{
  "n_layer": 12,
  "d_model": 320,
  "n_head": 5,
  "n_kv_head": 5,
  "head_dim": 64,
  "d_mlp": 1280,
  "vocab_size": 2145,
  "activation": "tanh_gelu",
  "norm": "layernorm",
  "norm_place": "pre",
  "norm_eps": 1e-06,
  "positions": "learned",
  "qk_norm": false,
  "attn_scale": 0.125,
  "bias": "all",
  "tie_embeddings": true,
  "parallel_block": false,
  "init": "normal",
  "init_std_qkv": 0.028,
  "init_std_o": 0.00569,
  "init_std_up": 0.028,
  "init_std_down": 0.00285,
  "optimizer": "adamw",
  "lr": 0.00175,
  "beta1": 0.9,
  "beta2": 0.98,
  "weight_decay": 0.11,
  "lr_head": 0.00766,
  "grad_clip": 1.0,
  "warmup_steps": 247,
  "schedule": "wsd",
  "decay_fraction": 0.752,
  "decay_shape": "linear",
  "final_lr_fraction": 0.0,
  "batch_tokens": 131072,
  "seq_len": 256,
  "doc_mask": true,
  "train_tokens": 773200000,
  "steps": 5900,
  "dataset": "wikipedia_en"
}
Each number is 128 + 24 x the weight over its row's rms, rounded and kept within 0 to 255. Layers, rows and columns count from 0. The size above them is the row's rms in percent of the matrix's.

# layer 9 MLP down (transposed), 1280x320, rms 0.0764, rows 449-458, columns 160-319
size [ 93 106  97 101  88 102 100 105  98  96]
[[114 135 168 133  94 152  92 112 179 135 135 150 125  97  71  97  92 142 118  87 119 159 124 144 151  86 167 129 124 149 150 141 158 153 135 128 141 108 122 141 145 161 119 131 215 133  96 161 127 120 130 136 123 125 118 139 129 178 120 138 128 131 137 165 139 138 162 137  80 131  88 138 106 114 129 143 136 121 137 114 127 104 148 136 163 125 114 113 153 133 102 104  71 125  96  96 124 156 146 142 128 132 121 113 146 152 110  99 139  88 148 148 135 112 140 118  78 147 115 159 149 172 117 101 147 101 137 135 143 122 179 143 129 186 111 166 145 119 102 132 137  86 141 127 144 130 136 127 168 140  81 137 113 123 124  80 117 118 140 138]
 [159  86 110 175 148 106 115  97 117  94 140 132 117 113 112  97 131 125 129  82 135 128 115 125 114 121 167  93 115 146 114 125 117 135 115 126 127 108 139 127 115 108 163 160 102 162 118 129 200 141 141 129 163 121 113 165 151  81 109 183 129 136 157 123 128 116 126 108 172  97 136 131 105 143 124 114 128 132 139 157 110 141 149  95 110 107 110  88 132 126  85 128 145  87 129 102 182 151 134 156 138 110 164 131 122 165 133 129 133 152 155 114 118 129  65  90  83  84 138 127 121  94 179 142  96 133 147 132  91 151 112 149  81 182  96 131 101 143  99 134  93 112 120 106 132  83 147 113 128 138 144 102 131 127 131 145 126 142 138 147]
 [118 135 131 138  98 119 160 105 155 150 136 134 119 115 139 133 166 114 118 124 150  78 144 108 113 138 141 123 114 111 119 139 149  98 101 142  98 106 131  91 140 140 148 135 107 151  75 177 141 100 129 103 156 126 101 116 159 113  98 121 122 128 159 137  96 116 141 102 108  94  54 144 134 122  96 104 120 125  80 150 154 181 127 156 135  95 150 168 101 116 132 108  80 154 121 126 148 143 129 123 166 133 162 137 144  97 105 108 109 129  87 118 127 129 147 174 108 112 120  65 151 155 133  89 167 105 144 115 112 145 130 172 121 133 154 114 141 110 111 153 114 139 154  92 126  96 120 146  96 125 173 128 151 127 110 113 174 126 124 102]
 [120 136 140 142 124 145  91  98 146  98 153 120 152 130 137 129 102 152 199 136 114 126  97 127 181 105 115 106 137 133 155 164 107  96 133 127 140 133 132 154 153 153 165 152 139 165 115 119 151 153  72 119 119 158  98 105 129 162 157 169 122 184 116 129 155 120 104  74 169 107 171  87  78 125 137 145 105 116 109 142 155 166 106 112 160 168 118 116  98 101  95 138 126 191 107 173 145 115 140 101 118 120 136 126 151 148 125 153 155  93 133 131 143 161 148 164 131 147 168 124 137 121 129 113 130 113 125 120 136 166 131 151 119 172 100 197 141 112 127 124 155 125 131 125  93 130 123 113 141 103 102 110 133 121 118  85 128 122 150 138]
 [141 141 162 152 103 132 127 135  71  67 132 125 137  94 125 121  86 119 142  96 126 119 113 168 121 119  99 109 155 146 107 110 160 122 146 123 149  96 110 159 143 145 149 116 132  98 124 111  86 116 151 108 156 134 117 121 108 132 140 113 107 117 119 161 185 105 112 144 190  59 129  96 137 151 153 117 115  61 117 132 161 140 102 125 166 101 138 129 133 141 116 158 158  95  71 133 118 123 134 115 119 127 145 138 126 106 160 123 107 151 121 105 154 116 172 104 135  93  96 114 178  93 130 155 129 146 135 110 115 115 151 150 138 131 118 131 109 133 126 155 113 118 107 141 130 107 110 188 138 143 146 114  97 101 138 105  95 118 173 117]
 [185 170 148  85 113 139 152  98 120 129 179 143 138 116 142 119  99 124 134 165 124 163  89 176 135 159 115  89  84  93 147 115 122 122 131  52 111 154 129 117 162  87 119 133 155 154 150 143  99 125 121 190 115 137 142 154  96 135 115 103 145 140 143  82 109  86 114 102 137 131 157  96 146 163 131 134 112  96  78 150 146 110 123 168 110 145 127 130  99 140 127 123 139 138 118 166 163 126 102 168 111  95 127 137 124 110 103 161 146 129 126 115 152 129  99  94  86 126 136 147 158 155 160 132 105 144  82 115 139 131 107 126 115 116 102 122 109 109 117 144 146 149 137 131 105 148 143 130 136 120 140 125 123 144 103 156  86 154 116 158]
 [120 159 153 134 138 152  98 124  90 134 124 141  98 116 135  94 138 124  83 133 125 189 135 157 123  78 138  72  83  94 152  97 131 128 147 121 143 120 132 154 150 114 161 157 155 128 131 207 103 130 138 126 158  88 142 146 120 147 117 150 117 137 179 120 137 126 108 114 156 104  69 110 103 122 144 115  85  92 109 112 145 115 101 121 146 140 123  86 147 112 106 104 110 156 102 104 125 128 139 111 150 140 127 115 160 175 137 105 142 150 104 162 150 116 117 173  99 144 137 108 125 137 152 146 131 127 123 101 135 166 138 147  94 166  97 167 103 145  89 134 166 137  89 138 138 100  83 162 130 114 170 147 123 151 161 119 106 139 122 122]
 [123 125  95 128 120  88 139 162 141  92 121 142 129 105 102 150 114 103 148  96 128 115 143 100 108 132 112 130 147 136 132 171 115 163 164 141 127 125 152  94 127 135 114  95 137 109 129 122 156 144 173 130 105 163 134 109 138 108 140 182  94 144 135 127 114 146 130 119 113 114 107 148 130 117 148 127  94 127 118 147 101 142 139 103 146 105  93 106 129 122 134 133  94 102 152 118 133 117 143 150 137 111 116 126 118 106 147 145 120 113 138 170 112 132 147 170 103 123 158 146 132 160 122  91 161 152  76 116  92  81 154 150 146 109 150 145 114 167 156 114  68 130 181 128 140 129 121 112 127 137 118 110 134 142 114 141  98 162 146 145]
 [139 133 111 101 160 123 139 132  87  90 140 123 112 122  97 111 137 116 168 108  86 130 123 137 112 142 143 187 141 131 160 143  74 120 174 112 100 142 153 126 127 111 113 167 103  81 106 134 105  82 136 139  95 141  94  92 154 135 159 119 118 101 113  94 122 112 113 118 134 120 118 120 112 139 188 131 154 116 110 125 125 139 148 145 141 127 132 129 129 129 137 138 131 105 124 149 164  87 101  82 123  76 133 135 156 136 152 132 103 119  91 118  96 137 136 132 144 142 109 132 156 120 161 130 163 115 154  96 133 151 105 124 107 120 146 124  72 134 151 144  84 120 146 165 140 137 135  85 129 125 161 143  85 117 160 132 105 118 156 129]
 [126 108  89 136 158 129  91 174 125 140 162 138 121  70 160 165 149 156 124 135 104 120 130  95  91  94 132  55 134 137 142  85 126 116 168 126 179 131 147 126 101 148 142 156 136 118 103 128 118 137 143 116 100 152 149 151 101 147 113 110 123 133 119 150 158 149 120 115 177 128 137 144  99 126 126 138 118 155 168 196 116 128 132 171 170 110 141 115 153 166 129 178 116 101 151 168  81 152  77 103  86 109 102 148 152 120 149 105 105 113  68 122 138 140 138 143 127 119 153 132 165 125 114 122 140 172 129 114 133  80 126 111 127 135  96 162 159 145 191 133 119 154 124 139 155 103 114  95 162 161 149 135 115 100 105 118 137 134  94  99]]
# layer 9 MLP up, 1280x320, rms 0.0762, rows 450-459, columns 160-319
size [103  98 100  92 100  96 105 100  96 109]
[[111 141 102 149 149 133 100 168  78 164 181 149 193  82 106 128 134 123 131 160 109 101 120 137 104 109  86 105 134 133  64 135 109 166 118 130 125 163 130 108 141 102 145  89 114 123 148 101 110 150 128 174 161 101 138 131  79 125 115  85 139 113 161 132 127 148 164  73 146 133 106 123 122 153 107 131 142 166 133 108 110 129 123 116 126 120 101 101 157 131 155 133 154 126 120 172 112 110  97  84 131 135 121  96 149 137 103 159 127 127  96 151 154 115 127 119 148 112 148  80 148 119 119 189 121 127 116 143 110 105 135 132 114 135 119 117 141 101 127 150 121 112 109 133  93 130 132  79  87  79 163 169 147 107 122 149  99 123  79 137]
 [150 121 113 144 112 114  87 135 137 149 185 165 170 128 150 121 111 119 135  95 135 133 159 144 132 118 168 145 131 121 131  98  89 111 147 108 141 145 117 138 111 127 141 129 106 161 147  85 107 141 144 167 108 123 138 172 112  76 128 142 143 133 131 182 134 102 131 139 145 142 136 111 140 137 132 124 160 154 154 134 103 142 132 113 112 135 101 106 136 162 141 114 105  85 133 169 114 111 135 128 117 143 144  60 128 140 138 172 118 103  91 104 139 181 128 106 157 127 143 107 129 124 115 129 170  75 131 152  88  81 114 134 149 139 145  96 130 101 134 122 193 118 143  99  96 136 133 169 149 142 117 105 177 144  96 107 162 138 103 140]
 [154 119 130 123 129 180  98 138 120 137 182 136 131 129 102 122 128 109 133 149 106 166 135  95 151 122 128 122  94 109 109 110 156  98 158  86 170 143 128 151 139  80 162 124 176 157 109 136 143  96 152 128 122 127  92 166 154  92 135 121 158 110 126 138 147 151 142 143 121 124  71 168  99 156 161 146 128 148 159  90 158 110 107 151  81 126  93 102 142 173 146 131 136 126 144 144 144 137 112  90 127 166 120 110 125 118 113 137 117 164  94 124 139 136 157 109 101 130 166  98 136 130 129 130 167  92 122  86 107 107 168 103 144 111 169 132 130 131 140 138 171  89 134  87 127  97 129 126  63 126 151  99 142  77 116 119 142 120  94 153]
 [161 162 121 132 143 125 117 140 128 137 135 118 110 143 100  78 132  91 156 165  97 144 131  69 112 116 136 127  87 146  96 148 148 103 178 120 149 181 126  87 119 142 143 104 131 133 138 145 143 167 101 177 121 132 134 106 100 125 110 130 163 124 116 110 131 141 128 100 130 111 146  85 127 175 104 108 103 134 100 115 142 128 106 168  85 141 187  98 144 147 125 123 159 108 123  93 129 166 120 112 136 120 135 131 148 120  86 149 122 158  87  46 159 174 111  72 153 167 130 142 129 157 114 110 121 140 131 165 142 127 126 102 102 129 120 122 131  81 124  80 157 126 186 114 138 132 132 122  94 154 128 141 101 124 131 130 114 106 124 129]
 [142 150 162 170 107 116 132 123  96 136 106 123 127 163 141 130 132 113 156 124 135 106 122 112 132 118 103  97 133 127 114 144 101 106 131 126 158 156  88 122 151 102 126 120 126 102 162 117 185 113 146 157 159 156 140 110 182 141 115 100 154 147 173  89  93 120 134  59 139 157 134 124 105 113 124  99 162 159 166  94 132 103 131 151 100 122 178 139 165 119 109 134 129 114 144 167  98 166 126 130 175 112 167  95 123 128 105 137 134 133 107 125 127 123 123 174 147 104 145 131 118 134 118 159 151 182 171 199  96 165 134 124 135  93 144  92 128 159 102 102 153 102 160 115 104 175 113  87 137 104 113 125 155 137 133 149 147 129 121 153]
 [167 175 131 163 139 159 115 113  78 121 122 117 144 127 127 163 132 116 113  80 149 141 141 149 150 111 159 164 124 101 129  77  90 192 128 104 154 105 130 170 135 105 143 145 151 150  81 152 122 169 128 136 182  76 141 133 142 107  92 155 103 137 132 120 105 107 125 122 158 119 153 118 112 104 110 129  96 131 132 145 134 144 155 113 112 113 151  94  97 114 170 108 139 146 182 134 124  83 105  98 120  94 144 123 128 138 117 107  99 120  96  98 140  75 162 116 131 120 112 154 130 160 156 175 138 152 151 136 117 177  87 125 131 149 117 127 144 141  71  92 126 145  85 125 133 125 147 136 121 132 144 121 116 125 131 139 145 160 153 146]
 [136 163 150 139 125 107 115 168 134 108  74 147 167 126 172 131 132 114 116  97 119 148 126 175 100 124 120 134 111 167 138 141 101 150 105 116 141 145 115 103 165 115 130 129  89 134 161 167 123 106 117 101 158 124 124 137 103 115 147  93 103 108 131 155 110 111 133 110 121 144 120 100 118 148 122  91 125 151 108 104  90 101 113 144 157 166 158 154 138 149 137 140 134 170 152 177 135 140 166 129 116 145 114 152 126 111 160 135 137 178  99 107 142 140 107 137 162 115 129 119  89 141 145 163 140 134 148 147 136 130 116 120  98  99 112 110  92 107  99 117 143 123 106 116 141 151 139 112 103 132 130 146 134 134 113 164 118 115 142 106]
 [160 151 114 128 155 134 115 154 110 143 107 116  68 106 101  99 132 135 144 109  71 151  93 119 162 149 104 135 150 113 150 134  72 185 159  96 131 142 151  80 115 123  77 131 156  94  98 134 114 142  94 149 130 158 117 122  95 127 151 119 110 131 137 122 109 112 159  98 140 155 167 124 110 117 124 109 124 142  91 127 127 144  96 172 162 176 122  81 149 128 101 142 170 149 119 169 114 102 148 113 135  87 112 132 121  79 128 114 124 122  97 128 125 130 110 119 146  81 118 127 138 121 141 124  76 154 119 130 181 136 112 139 193 134 128 105 127 164 103  70 158 166 165 140 110 145 120 114 145  89 108  94 106 128  80 170 152 126 155 157]
 [ 98 148 117  92 128 161 148 123 104 141 135 151 148 152 122 143  84 130 106 146 100 143 156 118 130 140  99 171 130 173 116  89 127 119 108 131  84 126  83 128 159 134 154 140 108 169 127 110 132 128  94 125 133 146 104 137 132 103 145 134 102  85 165 156 123 135 137 110 145 146 141 156 119 137 151 139 129 149 113 115  80 124 139 113 136 149 148 122 136 104 123  77 137 129 173 109 171 121 122 104 121 112 147 141 108 159 110 102 125 141 135 128 127 127 135  99 160 143  92 116  68 129 139 166 141  91 127  92 133 124 166 131 124 138 147 166 115 114  76 125 129 107  90 106 118 104 147 157 109 135 129 153 111 129 123  97 110 132 113 126]
 [138 173  89 148  99 124 112 126  90 197 128 160 143 119 137  76 118 104 123 144 145 164 130 134 113 101 110 147 127 181 145 115 149 128 169 153 139 157 136  92 154 103 105 110  93 135 135  87 138 133 125 144 170 120 162 171 191  93 136 129 126 145 130 162 167 113 163  98 139  86 104 104 116 172 145 117 162 134 165 145 130 106 112 115 105 135 133  75 141 120 113 120 168 162 136 152  79 118 128 116 120 155 106 135 107 133 109 112  72 123  69 137  99 135  85 129 174 131 123 130 116 120 154  74 117 138 116 142  62 118 105 115 127 138 121 118  86  87 155 148 126 129  81 151 148 118 165 141 111 129 124 106 142 123 138 126 103 119 122 152]]